python train.py --bias="none" --init_std_up=0.0544 --schedule="wsd" --decay_shape="sqrt"
Each number is 500 + 25 x the weight over its row's rms, rounded and kept within 0 to 999. Layers, rows and columns count from 0. Numbers have three digits each. The size before them is the row's rms in percent of the matrix's.

# layer 9 MLP down (transposed), 256x64, rms 0.094, rows 210-255, columns 0-31
094:496531468502479515486509513524470519485527474502497493481497502507518532490501433504509507548543
110:492516477505495492534492511504472499509520514501488510461541476418466505517493509475485562521528
113:466483473499496495483516511539462479487481478488485511489530488443500498515562513512474476509486
104:490525501514511481455490470532495473489489529528524476511493479474490498523557495507553502497477
089:535474494500498478477483507461515520505540479528515509510462521508521481506476479459529542552469
089:466469467481564470506508479460495532508464525470531469489456500523501524494510507502501519541542
101:494507508524534491465524514531473461482502537530479467484446498513502502530513491469449477513459
108:494494511501483484537488534511520486484488499521539428537483530523482509505486542493515466528474
107:514510521500499531516484490549542498487490518518483492470487532463516488508526491532443523493515
114:515516485502509494479459471494498513494508476479546472440510505513528461466519532552503511511484
094:513499542488480491487525487486534481471471466534519547492531479524549524499549505525493474527525
101:521512544499490520462482486489542471473456529477499454497463513485513512510507509460487506509493
109:489516516522517512530512494508463510461511521513472500460459508502478485487530513525538486493498
087:526464461525507494508457526464469462492499550474523491505500545536530490501495510512525484465462
093:484488490509558522518491475418514506512487513544526518483476510539498499496506525465498521507455
115:450516501529511517532482503487463532477491528467498518483495489539520499491528521515534494532528
101:542543499505478520498482517518483514484492507497503499501470465419517529483471518529494521485505
094:462530506531494507458489475499495523532529503555465556518488517482531526454504460542485516500469
113:482511508545476488523555504451507528491504503539522497527469481486502467466510466491548518514504
113:530505494520522506519517450466504509510545499500483472501485468545500478505480536472505454488527
083:532539505492496525508471502464511530489522515507487540552488516474501501514468524471556484546502
089:525511542514478547517498511504500521489548535481510525512497498466464463447522477468499519520489
103:480526522500503479507439497457535496501480482496505538460510526472501511531477514535497488548466
085:488516470474533501497498472445519491488496480525532511457477521556507488490521551497517486508517
103:501477530487470490483491539466490485518480505494526477517493534504510463517518531477539547482502
098:540473528457520491519547495495505503508482504511500483519512523500491493516483466496524498539474
100:501489523520459502507512485484515512508478490512464488499500504521472524484551532508523532502484
093:522455521542494501476514488474526500488543502533512504479479516563524517507524469471526532499529
098:520518477499476513484523490491524497517483528498515465487485510502512510502548502502507531500467
100:495493512494518460510499466492471480507465497529543449468547489510500543482501522534520451519508
094:456529506487461505528480464460525511497482476488554507466473506505513500558517470519489502530523
087:508523525495492468492484470477479472492520496526538512477518472499518554473512499496546481529522
104:506474463459519480489507499529511550506527537484517530493500541459484487541457515495497504495495
085:487513534482530514503518501500526483531460487478515486528486493513476476472517507466467537523469
098:469514484502512490499517531469516523499522482504495522516487500475497528505475520493541514482522
104:487491473541513488479527506478513521488502543486511482500487511490526551471478457465493508516555
094:525504490508522518528496498475499497499496511491530497510493483536514546526441480512502505530485
091:484534494486507497474543450538510492454489540487551492516510511570507458519467487504500489497468
096:461500508502434519453537500532500487511495460519522510471467504539494523532444518485499453521484
103:492481487482506492483525505468510521536540484509476486506525536530512499512482519446444470493473
110:538481465493491526490533510495481501503494551452502502477479475558508497518492535475442493499491
113:481522498508531478536503456497520523506469461520469556500497487465522488487514495505482514517478
101:496461495477500522514487498490477521499467527544551503500541510482528515462506520484486541537485
103:511472494514452527510456496530530486513485511437499458505496546527459497515488506511521459495528
083:500542489490499510477483503452477478525484515511551541534516507539524496493482483530509492523492
108:496517491493486513523513546486518448513481479501482535462511505538476493511500505474519503510487
# layer 9 MLP up, 256x64, rms 0.203, rows 211-255, columns 0-31
106:506475486527519475551514477467513493491504463514514543481523505509462524510474493501521514483528
081:471518477482514514494504503567541456502497506525524488477519451475540554509529455496498511519512
109:489463567500499470500493484529495459498578461485497503482509513484478500447517492521492505525522
099:513514482509539439497514478517495492518539520518460512504487503533465499562514546456481465488488
094:514496514499500431458498549506493474532536472485464527504555474520486481532523488480539446490461
085:494511540532471463500487511500514519490508526524531505481545538488502455462492490496551540493499
105:497512494447532546528512493530482497471463520473513460453495498512519544492510518498480461536502
110:534506474548515484478515486494500526509540465512490502447505513487492496511502478496516429478532
105:535522467468505469517495460492532456502493508529513493488535451476513480508529515506451501485533
096:468482531469512495497495511493458513504510496502514477457508529511465432557474505472498480470481
099:513511499510519498493512490503500499506496510500490491456566470517496508490527506445516462525506
117:522512524484462532531501484511538477544495503489509465512519532475497515518501516537474512492524
100:489511521482445511500471470505486553495470499532497467490508496502509552451525521469503496483516
097:509467503513492516523508493498507470523448511527509522525465507467478488556503476520456527478514
094:463518558506461506511500505495480506449480510470482518512536473498491476507506499496494499470495
093:496476533516527521542494477469533489463527510472478501489522521504531495478503517512472525505458
092:533487534488527529483526545528492553491481509481510504487497483540524493531498497501517464513531
106:496483479441525508484492477551516458506483475545451474499498533493479525480488501472510476521477
096:523527497516523500519531486494533488518471471492463484472533508482475480538483514504466507522503
082:519488494460507544550509516486494490498487477548485518479536501546483501518536508479477521488421
095:511512522530538483479499450471492464466444509502484531514502535517541487525484518497509540513491
108:528455512509477495509532479540480505526512527530529460509511484478500456515532491470495463488541
089:504507499485531480493492468511505507452539485510504496498499497524500512485480499492460456497454
117:490479495495501553511502502529491513492484499533525477480510491500493488515521479535522451516466
104:534466496524488528469471466495466512495511553496490466526506520529491487507507506529471485506494
101:536474498487574510491497490511485480477509543490526521501514491508535480536452492476523488473515
088:475480555486470487511484511545545537510480508495521524475495500477468497532488514561513507466518
102:518457508486505510536507473477510468477518496485485498482490482477525494529465490500452517488513
096:542514548499520500494524490504488539532519507476442445481478477508542481513505507505499499480503
096:480482507491505500528506484508528512474529503531506457516533562498501506492444518502534523484514
091:492498502491446504498526552543510476480462508505514499477519535519482538476477506526456543485466
100:464457486493536518495499480468485503482462522527548497518506496457493497519499501490491505469525
097:462515528471479504546473479513490494499538496491462513466526459507519492503480503486519469500525
103:516548538459512532506503501445482485441511526525505527500503456518484496492475486533529484471471
104:477511481505480510481511511521528501543463466561510465492527534505475490498493483495501516475490
085:516503499492483492504466535499518511519506502480505467514466517522448521506546524485499508474525
092:497519441488512548516516511500514488546514467473489524484502466443526506495504541470515486485517
099:498498525509507532504543456493450479486496520490517504520491498508472526495464520515451539479496
104:517477469508493458525517487442457491528475520519510503555534496480542505503522508505440539523493
105:486502511493524540483450482498531501461524497490485524491513530456498512507506525471507487461521
108:503512518519490459500503479528516510484491440506519504491490501498483529449529514494512509504501
101:520463547473539486520455473533494491508449492493541465501484556482452526516509506504503516508452
109:474513504483475501506529513509466460451506441488494522494488484483527545522510468490538458495565
089:503522495517537504472542531491495483489478510493491507478472524512503522521530492517485511491520
100:477475542471511451504491494504531499464494443483497461512522471499518486496470481516498503471528